config.yaml
n_layer: 8
d_mlp: 192
activation: "swiglu"
attn_scale: 0.177
init_std_qkv: 0.0716
init_std_down: 0.0
weight_decay: 0.13
warmup_steps: 453
decay_fraction: 0.891
seq_len: 768
steps: 4710
Each number is 50 + 12 x the weight over the matrix's rms, rounded and kept within 0 to 99. Layers, rows and columns count from 0.

# k: layer 3 attention key, 96x96, rms 0.0803, rows 40-63, columns 0-95
# q: layer 3 attention query, 96x96, rms 0.0822, rows 41-63, columns 0-95
# v: layer 3 attention value, 96x96, rms 0.0707, rows 32-44, columns 0-95
# o: layer 3 attention output (transposed), 96x96, rms 0.0698, rows 32-43, columns 0-95
k40:65 64 57 51 66 56 47 35 39 37 47 49 60 55 70 54 48 50 56 49 53 53 47 52 34 38 35 41 52 46 59 56 51 48 40 59 38 56 46 56 43 50 48 53 47 42 38 48 51 42 60 55 58 44 40 41 47 47 54 55 59 43 33 45 62 67 30 47 55 39 47 69 60 49 58 59 71 39 54 45 45 54 43 41 67 42 53 45 56 62 60 63 48 35 56 52
q41:43 56 60 69 45 61 59 65 64 41 45 52 56 45 57 54 53 31 48 57 62 22 32 36 39 43 58 44 27 39 52 39 57 45 60 56 53 51 45 51 44 40 61 60 60 58 65 61 41 49 43 28 55 55 46 61 46 57 51 35 58 52 56 47 33 78 57 50 60 56 45 62 43 46 39 47 46 38 33 54 56 75 42 38 55 64 40 53 50 59 39 69 43 38 60 37
k41:50 46 62 57 59 55 55 53 53 49 58 49 46 50 55 45 53 45 45 53 67 48 51 53 48 48 39 48 42 49 64 52 43 51 42 38 45 58 51 49 60 44 57 58 41 62 60 49 44 46 59 61 47 59 44 50 49 38 49 65 60 51 42 64 66 45 23 43 59 40 56 56 48 54 60 41 59 48 56 45 54 48 29 60 62 31 58 68 59 58 60 62 39 47 42 48
q42:57 63 38 44 54 41 58 40 51 62 52 62 50 56 48 51 36 45 53 42 56 53 45 52 47 57 45 43 65 55 60 53 66 39 41 56 41 43 39 52 55 39 38 43 44 54 49 39 54 47 65 53 46 52 46 66 62 54 67 35 49 49 32 62 56 61 44 68 52 60 56 60 46 52 45 60 48 51 36 61 55 41 40 59 57 42 55 60 42 45 61 43 50 50 51 46
k42:34 16 71 81 30 54 40 66 31 10 54 26 44 32 28 39 84 40 17 90 53 70 53 73 74 35 62 68 05 53 00 24 13 76 91 26 72 39 37 56 22 55 74 73 59 14 60 75 33 28 32 27 55 60 75 29 53 66 00 93 45 76 74 47 40 25 89 23 49 33 54 28 14 69 57 14 23 38 99 33 07 77 82 10 15 77 34 54 83 63 12 46 33 65 75 99
q43:40 58 53 43 57 56 48 57 36 53 40 49 56 38 50 56 46 31 60 42 48 65 45 28 64 60 38 44 52 56 58 70 68 43 57 62 37 41 52 52 34 44 57 59 47 65 39 58 47 55 27 52 37 49 46 49 47 53 54 56 40 20 47 43 66 44 54 29 54 69 49 56 47 71 43 50 57 36 66 55 44 55 22 47 51 53 45 39 46 64 53 35 42 29 47 53
k43:55 41 57 52 53 55 45 74 69 42 45 52 50 40 46 43 55 51 62 48 35 65 70 69 60 29 59 54 45 37 61 41 44 55 55 36 69 51 63 51 45 47 49 61 53 45 56 54 37 54 65 48 52 48 44 41 70 53 43 40 47 69 53 47 52 47 57 52 47 54 37 33 51 42 71 47 36 55 63 50 24 55 59 34 44 50 55 37 55 56 46 48 50 56 61 66
q44:50 49 42 57 26 38 35 56 18 57 67 50 66 61 49 39 44 33 52 52 58 50 50 46 64 59 42 64 49 66 47 31 50 64 55 53 39 44 48 58 78 42 57 50 57 52 37 57 47 62 43 36 65 57 26 50 57 70 50 50 56 61 56 53 61 36 52 62 55 46 57 48 45 56 36 56 37 60 55 41 49 59 48 59 54 44 48 51 46 54 43 66 62 59 38 38
k44:60 66 50 48 58 38 61 55 57 51 31 69 55 45 38 34 25 58 39 42 45 52 52 51 46 56 33 46 50 56 66 38 55 49 57 67 48 56 66 29 56 54 53 47 49 49 46 43 59 45 42 44 42 38 61 59 59 35 52 51 55 43 35 71 42 68 32 57 52 56 47 36 57 65 58 57 49 57 39 76 63 58 45 67 63 39 50 50 42 40 54 55 57 57 58 54
q45:61 50 31 51 33 60 45 54 48 29 34 45 65 34 55 61 37 55 54 51 63 53 64 51 50 38 54 54 49 46 47 35 51 61 64 40 59 47 57 41 44 62 64 56 55 37 73 59 39 56 56 49 20 61 49 53 57 44 45 43 47 80 44 44 35 46 48 37 58 30 54 49 40 58 51 61 71 52 48 46 57 35 54 51 43 51 70 48 57 59 49 69 42 80 69 50
k45:71 55 45 40 46 54 57 42 29 65 59 45 58 59 73 49 57 46 65 51 58 49 40 57 42 47 36 37 56 59 76 48 61 37 38 60 38 52 36 47 61 63 37 40 36 56 44 41 67 46 60 39 44 38 56 64 42 34 66 37 43 35 48 41 60 53 35 88 59 65 60 44 56 59 32 53 41 26 44 50 60 45 41 53 56 41 26 47 46 49 62 47 45 42 51 37
q46:52 36 68 38 50 42 32 50 47 52 41 48 62 43 59 45 47 43 45 29 42 47 37 35 39 34 63 45 45 65 48 54 41 36 45 56 41 26 36 55 28 63 73 45 46 19 67 43 49 43 29 51 78 53 52 39 63 48 49 34 69 41 54 45 54 41 49 35 50 40 51 62 55 28 46 45 35 57 57 65 64 49 57 47 40 49 56 36 38 57 38 37 57 41 39 69
k46:49 61 44 56 43 63 66 40 50 66 43 43 59 56 44 49 45 57 58 61 42 63 41 27 41 28 48 67 57 49 82 67 58 52 56 55 32 65 69 59 77 42 42 54 56 63 53 56 57 35 58 58 49 50 42 65 48 43 72 52 63 46 39 68 54 47 38 45 63 64 50 63 48 38 62 44 77 57 59 29 61 36 55 47 47 39 39 57 46 31 65 31 60 43 57 50
q47:43 50 64 64 44 49 77 56 77 67 57 38 29 34 50 28 57 51 33 58 58 73 55 70 64 45 68 33 44 36 45 38 68 56 51 56 53 65 66 62 48 54 62 54 27 62 49 64 23 34 62 51 52 50 52 48 45 66 55 56 46 65 59 43 44 69 40 40 59 44 37 53 47 52 64 59 71 57 56 35 51 48 68 54 42 58 45 50 67 60 55 39 49 49 57 50
k47:52 54 55 42 51 42 55 28 66 53 59 62 44 61 54 57 57 35 72 30 50 33 48 32 53 80 50 40 49 57 53 51 57 40 40 53 48 42 49 34 49 45 35 46 37 52 63 38 58 60 66 34 40 53 53 59 54 51 59 53 53 55 51 49 52 57 46 46 56 54 42 41 71 29 52 44 52 54 33 56 55 35 26 37 55 51 68 58 26 55 49 74 62 48 47 57
q48:41 50 49 46 44 51 48 55 42 44 46 47 49 39 56 60 52 34 45 51 48 56 49 39 46 47 49 51 42 56 50 51 51 56 58 46 56 46 64 48 50 61 55 58 54 56 57 54 58 51 43 52 51 52 52 39 52 42 45 52 49 50 64 49 47 52 50 44 45 49 39 52 46 48 43 47 46 43 52 44 51 58 55 41 47 48 41 45 54 45 44 54 40 50 48 52
k48:66 70 32 42 55 51 55 34 57 74 44 70 51 74 63 53 38 47 64 29 54 43 47 32 30 56 44 49 75 41 93 67 68 32 26 63 29 59 52 40 66 45 33 31 35 67 40 36 61 53 60 61 39 37 36 72 43 48 94 22 54 37 37 54 54 70 22 67 42 63 58 59 81 33 47 72 70 59 27 65 70 48 26 77 64 43 68 47 22 51 75 43 57 39 37 31
q49:68 68 35 43 47 62 53 50 51 57 48 54 49 59 50 54 31 64 61 41 51 47 64 45 38 47 48 68 84 38 54 55 60 27 35 57 44 48 40 42 65 61 36 50 39 46 43 33 47 57 57 57 49 42 43 64 40 55 66 40 56 50 44 65 62 56 32 69 47 64 55 56 61 47 56 54 64 66 54 61 62 47 45 60 51 52 63 55 34 46 70 45 48 47 39 41
k49:55 59 43 49 57 47 47 35 61 66 46 58 56 55 68 49 40 48 60 41 55 44 47 41 39 53 33 48 59 50 81 53 73 40 34 54 28 55 55 45 68 40 41 34 45 65 53 40 66 64 59 52 52 41 37 61 42 43 72 39 49 35 43 56 58 61 34 61 52 56 45 57 68 43 45 75 60 47 33 59 59 39 44 65 64 34 51 40 40 50 70 44 63 46 36 35
q50:32 38 61 68 49 48 52 44 35 46 47 47 47 49 50 34 59 30 48 60 46 53 54 60 61 42 59 38 26 65 46 42 43 64 60 46 55 40 65 60 22 53 57 54 59 47 70 54 49 40 46 41 45 58 60 37 60 52 38 63 48 52 56 49 35 39 62 38 47 32 39 41 43 45 39 44 39 37 54 41 38 64 53 38 44 43 37 38 63 47 36 52 51 44 51 64
k50:46 44 55 55 38 51 57 56 38 29 50 42 49 45 41 51 60 48 30 59 50 61 39 43 56 55 62 56 34 50 21 38 39 55 61 44 59 52 42 63 52 43 61 60 51 46 57 61 43 38 46 51 55 56 53 49 48 57 29 58 56 73 72 47 37 51 63 46 52 54 44 52 38 61 58 28 37 46 70 47 45 54 52 31 32 66 43 55 50 62 39 56 48 41 56 68
q51:54 59 39 55 60 71 51 58 65 59 37 41 58 49 46 67 51 58 44 53 53 41 41 36 44 53 42 58 60 51 56 60 56 47 46 60 46 58 44 29 57 54 48 49 41 60 44 45 41 55 60 47 62 50 43 60 31 52 54 48 62 45 34 64 46 45 58 61 54 56 62 60 43 46 58 65 65 54 40 50 49 36 44 47 63 45 36 52 52 51 49 33 50 59 48 27
k51:57 50 49 19 46 50 57 49 68 66 55 66 44 43 64 59 21 52 58 40 64 48 53 44 59 55 42 60 64 39 63 41 40 46 38 58 49 61 47 38 45 39 35 38 39 57 46 36 43 54 65 41 34 64 45 43 70 50 60 34 43 44 35 38 67 57 22 59 50 52 71 54 54 58 51 71 44 50 49 60 61 53 55 50 50 20 53 54 34 35 56 50 55 54 40 36
q52:31 52 55 55 61 65 43 54 69 60 34 36 50 48 44 46 58 41 45 56 50 54 56 48 55 47 35 51 46 61 56 43 26 48 48 36 52 49 55 51 36 57 59 58 46 51 61 59 38 43 43 46 72 56 50 47 48 54 50 53 52 73 43 50 42 40 62 22 54 46 48 50 42 46 51 57 44 33 51 48 40 49 57 39 43 48 47 53 53 53 38 48 55 40 51 42
k52:48 42 54 39 34 51 40 62 45 39 58 50 46 38 58 36 50 57 47 77 44 40 43 46 64 48 63 54 45 46 46 32 46 51 55 54 63 45 45 45 39 43 52 52 48 52 68 51 32 42 51 44 43 57 67 35 53 60 47 49 51 68 65 34 59 45 47 51 56 41 53 45 35 63 57 30 44 68 65 44 51 50 65 44 26 59 48 60 56 45 38 44 40 56 66 63
q53:52 55 42 46 47 58 40 37 54 45 59 34 55 51 51 46 42 41 41 50 32 64 33 21 56 41 47 62 66 53 59 57 56 31 50 61 36 45 31 46 52 43 56 50 34 55 42 47 45 41 56 52 61 44 56 50 34 45 62 47 50 44 41 67 55 68 50 37 41 60 65 46 56 59 55 39 65 50 62 40 49 60 50 45 43 50 54 58 50 70 56 35 33 59 55 61
k53:60 58 57 43 66 49 53 66 63 58 46 50 53 46 54 29 46 44 69 47 54 43 69 43 44 61 49 48 40 51 61 56 58 49 40 52 48 44 63 50 34 35 42 58 33 52 56 41 47 45 63 46 42 52 49 48 45 52 63 54 37 45 36 41 63 62 43 51 62 55 50 42 46 49 53 64 43 69 36 43 47 41 55 38 48 49 54 53 46 37 55 39 66 46 49 45
q54:67 47 47 48 56 38 52 42 39 66 45 47 53 47 55 62 48 52 56 31 53 59 50 49 49 51 46 66 56 44 46 60 53 45 46 48 48 67 41 32 50 51 39 49 44 59 50 36 64 45 53 61 52 58 41 57 43 60 50 42 62 55 54 49 57 37 52 59 46 54 54 48 57 47 50 48 46 53 46 61 48 40 49 45 57 48 51 46 41 52 59 53 50 53 30 52
k54:51 62 30 44 60 45 49 41 50 61 57 61 48 47 57 55 46 73 70 37 61 40 54 50 52 49 24 53 70 55 72 48 45 40 44 51 42 63 52 44 62 37 37 46 47 51 44 21 51 68 54 60 47 48 43 62 66 46 65 31 44 43 21 55 46 63 38 67 53 62 46 56 56 34 34 72 55 45 46 47 62 33 42 66 52 42 35 46 42 23 58 44 61 61 28 38
q55:51 36 64 67 54 50 45 45 44 45 52 42 37 50 56 44 57 50 45 44 35 49 40 50 63 57 54 45 44 42 47 58 44 58 41 47 37 38 44 54 31 80 56 52 47 60 59 55 40 48 30 78 36 58 39 41 48 57 50 50 59 40 60 41 63 20 58 53 59 43 37 49 52 37 49 31 58 21 61 38 36 44 51 55 40 45 66 54 49 64 45 55 57 40 22 63
k55:51 53 45 52 46 64 48 51 47 20 40 40 47 52 48 42 59 46 58 41 50 51 59 26 46 43 58 49 42 39 50 47 53 41 52 44 69 58 69 67 56 58 48 41 52 55 59 54 38 47 53 42 56 38 54 49 48 51 42 46 51 63 50 49 31 49 56 47 42 49 47 56 62 36 50 48 50 59 54 49 46 51 51 32 48 48 40 49 46 38 57 46 57 54 63 59
q56:43 49 48 40 45 44 47 46 84 69 41 41 77 35 65 66 58 58 45 60 38 51 69 33 33 48 34 47 50 53 59 66 46 54 51 50 46 48 69 52 53 56 57 52 45 55 34 42 55 69 46 56 47 53 57 61 39 51 57 50 36 69 55 41 53 36 37 28 66 46 51 61 46 30 37 42 56 64 55 56 60 42 62 54 36 46 40 55 41 40 55 46 60 16 40 39
k56:42 39 50 46 41 57 45 63 45 31 55 44 58 41 41 46 40 59 45 55 44 55 42 63 71 53 53 65 53 63 37 49 36 61 58 49 67 54 37 41 53 52 60 45 47 38 51 64 29 35 48 46 58 57 51 42 57 59 31 57 54 66 72 39 48 57 78 38 54 46 44 44 34 69 48 33 58 43 50 40 44 40 74 34 40 46 31 42 56 57 25 55 58 68 56 66
q57:67 59 44 45 48 55 41 47 43 44 44 46 50 43 50 82 60 61 42 57 62 43 52 64 57 44 61 43 49 57 46 50 61 47 45 34 61 62 52 47 53 57 56 48 45 47 59 58 73 46 50 51 62 64 44 50 42 61 47 52 63 42 52 57 43 57 49 47 47 53 55 42 32 53 28 49 36 49 55 59 48 60 55 35 44 45 29 46 48 41 62 41 44 65 39 47
k57:62 51 50 54 67 38 48 48 42 77 40 64 44 48 55 63 34 52 62 48 54 46 47 38 58 72 37 59 71 52 61 45 45 48 33 45 38 59 57 36 52 59 42 38 55 44 45 27 30 75 33 53 43 37 33 53 45 26 66 43 45 41 39 36 50 58 46 65 65 51 54 63 53 46 52 61 63 47 36 48 46 45 41 64 44 53 54 59 50 49 52 45 56 68 37 58
q58:20 00 83 77 43 60 26 68 24 10 28 00 52 35 54 43 84 27 42 70 37 39 50 62 82 46 56 43 00 70 09 37 22 86 73 17 73 49 54 49 19 56 90 68 66 28 76 76 43 31 22 55 60 74 52 11 58 51 00 99 65 81 89 38 26 08 99 19 50 16 38 24 22 61 42 27 29 28 69 30 18 61 75 02 18 66 26 42 80 71 07 47 41 53 59 71
k58:55 50 46 51 54 47 50 49 52 49 51 51 47 58 48 54 49 46 52 52 46 50 49 44 48 47 53 51 56 44 57 53 51 50 41 47 49 56 56 49 58 51 52 43 47 55 43 45 52 48 58 55 49 46 50 56 47 52 57 49 53 49 53 48 52 49 43 54 45 54 48 50 55 46 49 51 54 50 45 58 50 42 50 56 50 47 45 56 45 49 53 55 52 48 49 48
q59:45 51 57 78 52 53 29 46 61 53 48 52 57 54 63 54 57 65 45 37 45 55 38 49 47 39 34 47 67 43 51 61 37 46 58 51 67 63 63 41 39 57 47 40 47 52 35 65 57 56 48 39 65 48 50 58 49 63 49 59 38 49 51 57 53 46 33 49 55 58 47 59 41 49 75 30 75 36 43 50 51 60 50 58 66 63 42 51 49 38 44 61 54 50 53 67
k59:27 47 48 45 29 38 60 68 33 34 45 44 41 41 48 66 58 54 58 48 53 30 50 44 45 74 58 56 48 38 28 49 59 40 58 42 67 43 49 59 39 51 60 47 71 72 57 44 46 53 58 62 46 53 46 50 37 48 48 71 60 62 52 43 45 49 73 47 46 49 43 24 62 40 40 55 45 42 51 52 46 45 56 34 38 48 48 44 72 65 38 47 45 55 46 42
q60:46 54 38 46 58 36 62 47 43 41 31 51 34 69 55 53 61 80 32 53 47 48 57 57 55 37 41 60 68 54 50 55 54 45 51 48 42 39 54 64 51 61 57 71 54 32 67 52 51 77 46 45 08 41 35 54 68 68 59 40 44 55 48 45 49 67 48 63 48 51 50 61 50 46 59 49 65 40 51 47 57 42 57 39 49 42 54 34 64 47 65 34 36 38 25 52
k60:54 50 44 55 56 51 69 45 33 45 60 55 37 64 38 27 50 53 25 40 28 36 46 75 49 23 62 44 47 37 40 44 44 50 54 54 63 50 54 64 45 64 46 43 47 64 62 60 25 51 56 32 48 58 59 48 10 38 35 62 57 62 48 39 30 42 50 53 44 52 40 51 60 68 42 41 38 48 49 49 29 44 39 44 21 46 44 54 55 58 40 54 44 59 58 53
q61:69 57 40 40 34 82 58 36 47 49 38 62 69 55 51 63 54 79 66 51 40 33 45 51 47 54 35 44 55 42 54 65 50 32 43 65 45 63 68 43 43 45 53 53 36 60 51 52 49 59 36 49 61 44 35 55 30 38 56 38 44 21 49 73 44 46 40 45 71 65 62 65 43 48 43 58 51 65 40 50 53 47 45 63 66 53 79 52 33 42 66 40 81 47 57 34
k61:49 43 68 50 52 49 47 68 52 38 47 31 47 45 37 57 43 47 39 51 56 63 49 53 69 39 68 61 43 67 30 45 42 66 53 48 70 48 59 54 59 64 52 51 60 48 48 49 49 48 28 49 40 57 57 35 56 54 34 68 53 55 64 52 50 31 59 36 47 47 50 41 44 59 38 34 39 41 65 60 40 59 63 33 45 59 39 55 64 58 49 57 37 62 57 48
q62:45 53 56 39 48 32 63 58 54 33 65 61 54 45 50 52 33 58 32 43 46 46 65 41 26 48 60 45 58 26 60 45 51 51 34 52 39 35 51 43 71 27 41 59 42 33 38 43 65 59 31 33 45 60 49 68 43 53 70 41 42 54 48 39 49 53 53 80 78 57 45 73 52 57 62 57 57 48 34 62 60 47 48 66 67 58 46 64 32 71 60 50 54 60 65 64
k62:38 32 58 53 35 54 35 54 41 45 43 46 55 46 44 46 53 43 38 56 24 44 46 39 62 51 47 55 29 50 39 51 28 52 61 34 59 66 46 58 36 63 66 46 46 56 57 63 43 49 49 48 50 46 62 45 54 50 19 66 59 42 59 50 47 47 57 41 60 40 52 41 54 61 59 21 53 50 64 33 36 56 53 44 30 59 50 47 64 37 35 53 50 47 49 54
q63:35 51 61 81 51 52 35 57 52 57 58 75 38 46 51 46 57 46 54 45 64 58 37 59 53 53 63 29 60 43 43 48 63 73 45 73 45 56 57 67 43 45 49 61 42 69 61 49 44 45 46 66 33 50 50 37 68 65 29 60 38 39 62 53 50 51 52 47 43 50 41 55 46 59 43 51 53 32 56 43 41 69 27 52 75 47 21 25 52 41 30 42 43 44 56 29
k63:55 52 37 42 70 56 52 44 74 73 34 61 57 56 45 61 49 43 55 44 47 55 53 54 39 60 48 33 54 49 63 59 68 28 64 47 46 44 40 32 47 56 34 49 51 65 42 56 40 67 69 41 54 51 41 61 68 48 75 41 52 73 43 57 59 36 51 61 42 52 54 49 76 29 61 81 53 48 53 51 51 70 33 65 61 29 58 49 35 49 54 64 41 45 30 41
v32:42 37 36 49 75 45 46 48 50 59 44 79 58 57 58 63 55 58 47 32 49 44 27 49 27 29 41 37 29 37 47 48 35 72 48 44 58 49 72 39 51 40 61 26 54 40 63 41 32 45 76 58 48 79 74 49 59 26 52 46 41 31 31 66 70 41 29 63 20 34 48 02 66 26 58 55 50 31 55 93 42 37 39 52 70 41 51 44 48 40 45 67 56 14 60 34
o32:46 37 46 43 58 78 34 20 47 78 40 50 52 39 52 75 37 61 44 71 35 21 71 67 67 69 59 29 51 70 20 40 37 65 35 33 64 28 46 50 23 55 50 67 55 58 54 32 65 62 42 58 61 42 53 16 53 36 46 75 32 42 56 58 46 47 41 62 50 35 40 49 66 34 41 59 47 34 47 48 36 42 84 37 54 24 44 71 44 66 68 53 61 34 50 55
v33:43 51 46 37 73 41 29 46 70 40 32 30 57 62 53 59 55 52 68 54 47 56 34 37 44 35 62 55 57 32 47 48 38 39 58 46 43 86 57 51 60 46 75 34 41 61 59 44 43 49 39 71 34 50 42 54 68 24 61 61 09 51 35 60 32 45 53 58 54 51 33 62 59 40 46 41 30 57 55 20 31 48 55 59 67 45 36 63 64 48 43 72 67 65 59 46
o33:54 46 41 58 57 68 51 57 56 40 56 48 66 30 40 61 63 31 27 88 47 42 47 56 53 51 54 09 61 52 41 54 44 48 70 53 43 56 48 54 58 32 57 49 56 47 49 58 27 61 54 40 32 59 60 31 32 41 35 49 48 66 59 53 51 73 27 46 56 38 51 59 64 45 71 52 38 33 51 18 49 37 58 39 61 43 35 46 38 32 58 50 68 56 68 70
v34:36 52 68 70 61 32 55 73 51 51 51 74 28 60 55 72 30 57 53 38 28 28 57 46 50 48 42 22 45 55 51 61 18 56 39 61 37 51 54 26 68 51 43 33 00 53 65 37 62 35 49 63 15 77 57 50 57 44 43 56 59 63 43 49 57 54 41 73 52 29 36 65 30 57 75 60 39 37 46 67 52 17 55 52 28 74 47 56 52 60 65 41 51 24 62 45
o34:53 36 57 48 51 31 43 17 40 46 45 48 61 42 47 46 38 09 61 56 43 61 71 60 52 62 43 31 43 64 54 44 30 70 45 63 76 54 63 65 05 68 59 49 48 65 66 55 63 52 24 48 47 54 42 33 45 49 48 65 55 36 38 57 69 31 60 69 44 62 38 49 50 62 40 68 58 33 18 48 43 35 34 33 66 48 36 65 50 31 60 51 61 46 49 62
v35:26 61 32 84 58 31 41 37 37 63 65 63 66 55 49 89 35 40 58 61 32 40 75 39 42 34 72 40 55 63 44 62 54 31 58 71 23 64 69 49 63 37 57 57 33 38 47 63 58 37 39 43 37 53 45 55 40 61 38 59 36 81 66 76 56 29 49 62 43 65 44 44 36 23 52 52 57 69 52 47 33 55 59 65 41 59 61 68 57 51 74 39 69 53 29 38
o35:59 56 46 42 33 51 34 47 55 14 60 51 61 45 59 79 31 45 68 58 24 53 37 57 34 60 40 48 75 52 50 57 52 54 37 64 62 45 28 58 92 66 64 62 47 50 60 56 73 67 48 41 30 54 64 60 50 57 60 41 70 42 55 64 79 47 60 65 35 49 50 75 42 75 41 53 48 64 38 39 44 59 34 36 37 70 50 61 62 50 52 52 79 49 26 69
v36:38 65 47 32 49 51 13 50 61 49 36 65 32 43 27 57 39 28 58 30 67 86 54 48 62 33 57 60 60 51 59 44 50 67 57 25 39 54 66 73 45 76 66 33 84 12 33 32 50 36 38 36 37 52 36 64 54 45 50 63 47 64 18 24 48 32 37 37 33 22 36 61 40 57 40 34 37 56 62 41 60 39 40 44 50 45 41 44 55 52 34 36 49 46 34 36
o36:31 37 48 64 75 83 37 54 41 54 44 45 41 39 43 70 56 33 35 42 40 62 60 72 53 33 41 75 72 61 54 40 48 31 77 59 62 65 73 60 20 50 48 42 63 39 43 43 43 62 50 48 47 67 44 58 36 42 76 44 44 55 61 65 68 68 31 09 63 54 40 44 58 45 75 61 35 38 83 56 41 42 47 71 33 47 30 61 39 48 43 46 75 42 41 53
v37:60 35 50 54 67 71 45 32 42 62 62 29 73 99 68 50 37 32 51 75 37 60 38 52 52 33 55 46 38 21 55 12 72 57 58 43 56 66 47 49 35 46 45 43 39 60 45 28 48 62 78 52 72 55 53 50 40 42 54 54 08 49 46 56 45 34 49 86 53 64 65 52 51 48 18 02 37 73 64 62 49 50 50 51 62 58 63 36 41 36 67 70 34 61 48 64
o37:49 40 35 32 23 43 51 65 57 61 46 37 46 34 37 80 37 39 39 54 41 58 42 48 41 57 57 49 47 41 08 69 43 39 29 37 31 23 64 61 60 20 45 46 49 38 48 30 64 67 92 32 50 61 54 19 30 71 45 43 45 59 59 61 21 49 41 77 61 43 66 46 67 60 56 29 53 59 64 41 59 42 60 42 51 39 46 26 46 63 72 49 46 59 67 49
v38:26 53 17 49 66 40 45 15 32 38 59 63 76 27 61 59 53 53 20 37 46 82 11 39 52 42 60 38 30 31 58 34 67 35 48 47 39 54 52 45 63 56 90 58 91 68 53 39 46 09 61 53 43 60 41 59 41 49 51 45 24 67 54 67 59 51 63 36 20 37 49 32 48 27 47 46 44 57 57 39 57 44 17 72 36 40 61 31 67 65 70 47 47 46 27 47
o38:64 53 18 33 52 88 46 34 31 30 49 50 43 21 27 47 59 52 33 46 17 26 44 49 51 72 53 34 62 85 47 59 33 38 53 49 40 28 39 58 87 73 60 46 68 57 81 18 60 71 40 48 53 58 59 30 70 49 79 54 36 42 66 54 55 69 50 37 39 49 49 52 56 39 49 42 48 73 71 38 39 56 75 65 35 77 49 33 61 60 48 31 68 46 40 65
v39:36 50 43 61 56 63 59 44 36 51 60 80 72 80 38 61 50 62 67 71 71 58 56 73 49 23 59 49 49 45 59 40 46 40 37 71 53 31 48 54 60 85 61 19 45 35 40 48 27 66 72 77 52 13 44 52 54 46 33 63 46 48 32 34 25 53 27 43 71 65 29 24 45 50 52 42 63 68 38 54 70 51 62 43 49 71 69 52 57 39 59 63 37 27 34 55
o39:15 41 58 66 42 44 37 60 23 50 46 75 52 50 54 57 44 29 61 41 46 54 28 64 57 55 48 62 66 28 16 51 60 51 45 72 65 38 54 29 54 37 70 77 71 36 25 53 51 71 89 50 42 44 67 33 34 60 64 39 49 38 54 60 33 56 54 33 56 43 49 62 64 54 58 58 73 48 28 48 49 36 54 54 60 61 44 72 62 46 67 42 50 37 36 69
v40:61 48 50 33 26 58 76 52 47 81 45 59 19 52 40 35 48 24 29 61 46 49 63 42 34 61 54 44 44 29 44 73 64 46 37 54 42 19 41 41 18 75 57 37 54 20 43 69 32 74 54 13 42 47 65 62 43 27 37 41 99 44 66 64 84 37 33 52 31 65 67 23 59 54 68 42 60 26 59 75 50 43 44 38 55 63 45 52 50 68 31 43 37 20 38 59
o40:40 57 55 55 61 71 28 28 51 62 27 45 32 84 58 46 16 69 60 25 61 52 60 38 48 47 46 70 73 42 20 50 65 46 37 58 58 35 24 52 23 42 50 59 31 40 34 50 62 32 66 55 69 43 50 82 54 42 53 54 57 31 51 48 51 36 45 69 67 55 52 67 47 44 30 43 40 45 50 81 43 41 51 58 40 22 60 74 48 62 61 38 57 47 41 60
v41:50 51 40 44 63 56 41 65 60 44 39 36 58 63 50 57 65 46 57 55 64 58 30 44 50 32 36 43 46 35 54 42 88 59 64 33 49 58 32 65 31 58 32 49 78 76 74 24 65 54 37 57 55 40 19 45 53 39 46 26 48 16 32 45 40 68 48 60 47 52 54 44 64 59 44 55 63 40 42 37 66 66 66 49 55 79 64 26 67 49 27 59 40 62 46 65
o41:39 49 47 43 67 65 49 69 60 58 49 62 47 63 59 49 63 56 42 29 42 49 50 44 65 33 64 66 42 29 48 90 51 31 70 48 42 39 47 41 46 31 43 46 58 54 55 51 39 51 50 57 43 29 22 10 48 39 60 53 44 68 60 43 19 54 54 39 42 36 59 11 56 42 52 53 53 36 57 36 58 43 45 56 43 44 59 38 52 39 65 48 46 61 79 56
v42:57 40 42 55 35 67 44 44 58 52 40 45 66 74 55 20 55 49 44 51 53 25 51 67 45 44 66 40 69 24 50 64 45 55 38 26 30 63 49 52 42 43 35 50 36 46 71 34 40 63 43 26 43 19 35 69 73 40 35 64 63 48 52 52 71 52 41 46 68 63 07 55 45 81 61 43 52 38 37 42 52 52 64 34 57 43 33 32 51 60 36 57 57 41 46 63
o42:43 88 61 72 55 54 34 60 59 20 34 43 57 85 64 26 53 20 48 49 54 53 37 54 65 37 51 64 42 46 45 60 46 39 49 73 44 59 51 45 38 29 62 36 41 46 43 43 50 56 62 57 48 46 59 44 39 52 41 43 64 67 50 67 53 45 26 45 61 68 62 32 56 67 39 63 45 41 16 53 30 34 56 65 63 35 65 81 43 44 56 61 48 41 73 47
v43:76 52 44 63 42 45 42 51 50 56 50 61 62 48 54 49 35 28 45 35 36 59 71 63 37 37 43 36 59 28 35 55 50 58 66 54 20 51 71 64 33 24 43 58 38 34 67 35 50 53 30 50 37 50 45 71 64 35 61 56 36 64 51 69 72 40 57 46 41 39 58 59 28 37 52 42 34 59 61 40 26 39 77 44 59 48 84 52 39 30 50 34 50 55 79 61
o43:82 72 38 39 57 65 45 61 78 39 57 37 86 51 50 78 37 43 34 36 35 70 60 62 33 58 66 58 75 56 35 42 45 32 39 61 57 65 50 49 56 42 43 41 34 68 37 37 50 49 39 67 41 38 52 64 42 46 20 65 61 57 55 71 66 39 32 62 58 55 70 57 42 66 55 52 41 44 49 62 51 49 60 40 44 46 54 53 37 71 42 46 57 81 73 54
v44:59 46 38 15 63 45 43 59 59 41 47 55 53 41 60 59 37 27 46 64 19 59 62 36 45 62 52 14 65 59 52 54 49 49 64 75 31 49 36 35 46 40 72 56 50 53 29 79 26 73 41 54 51 68 63 50 48 60 42 69 40 65 50 71 47 41 66 63 55 62 55 62 52 30 25 53 21 77 57 57 41 31 23 55 53 66 43 41 60 47 73 46 62 72 41 43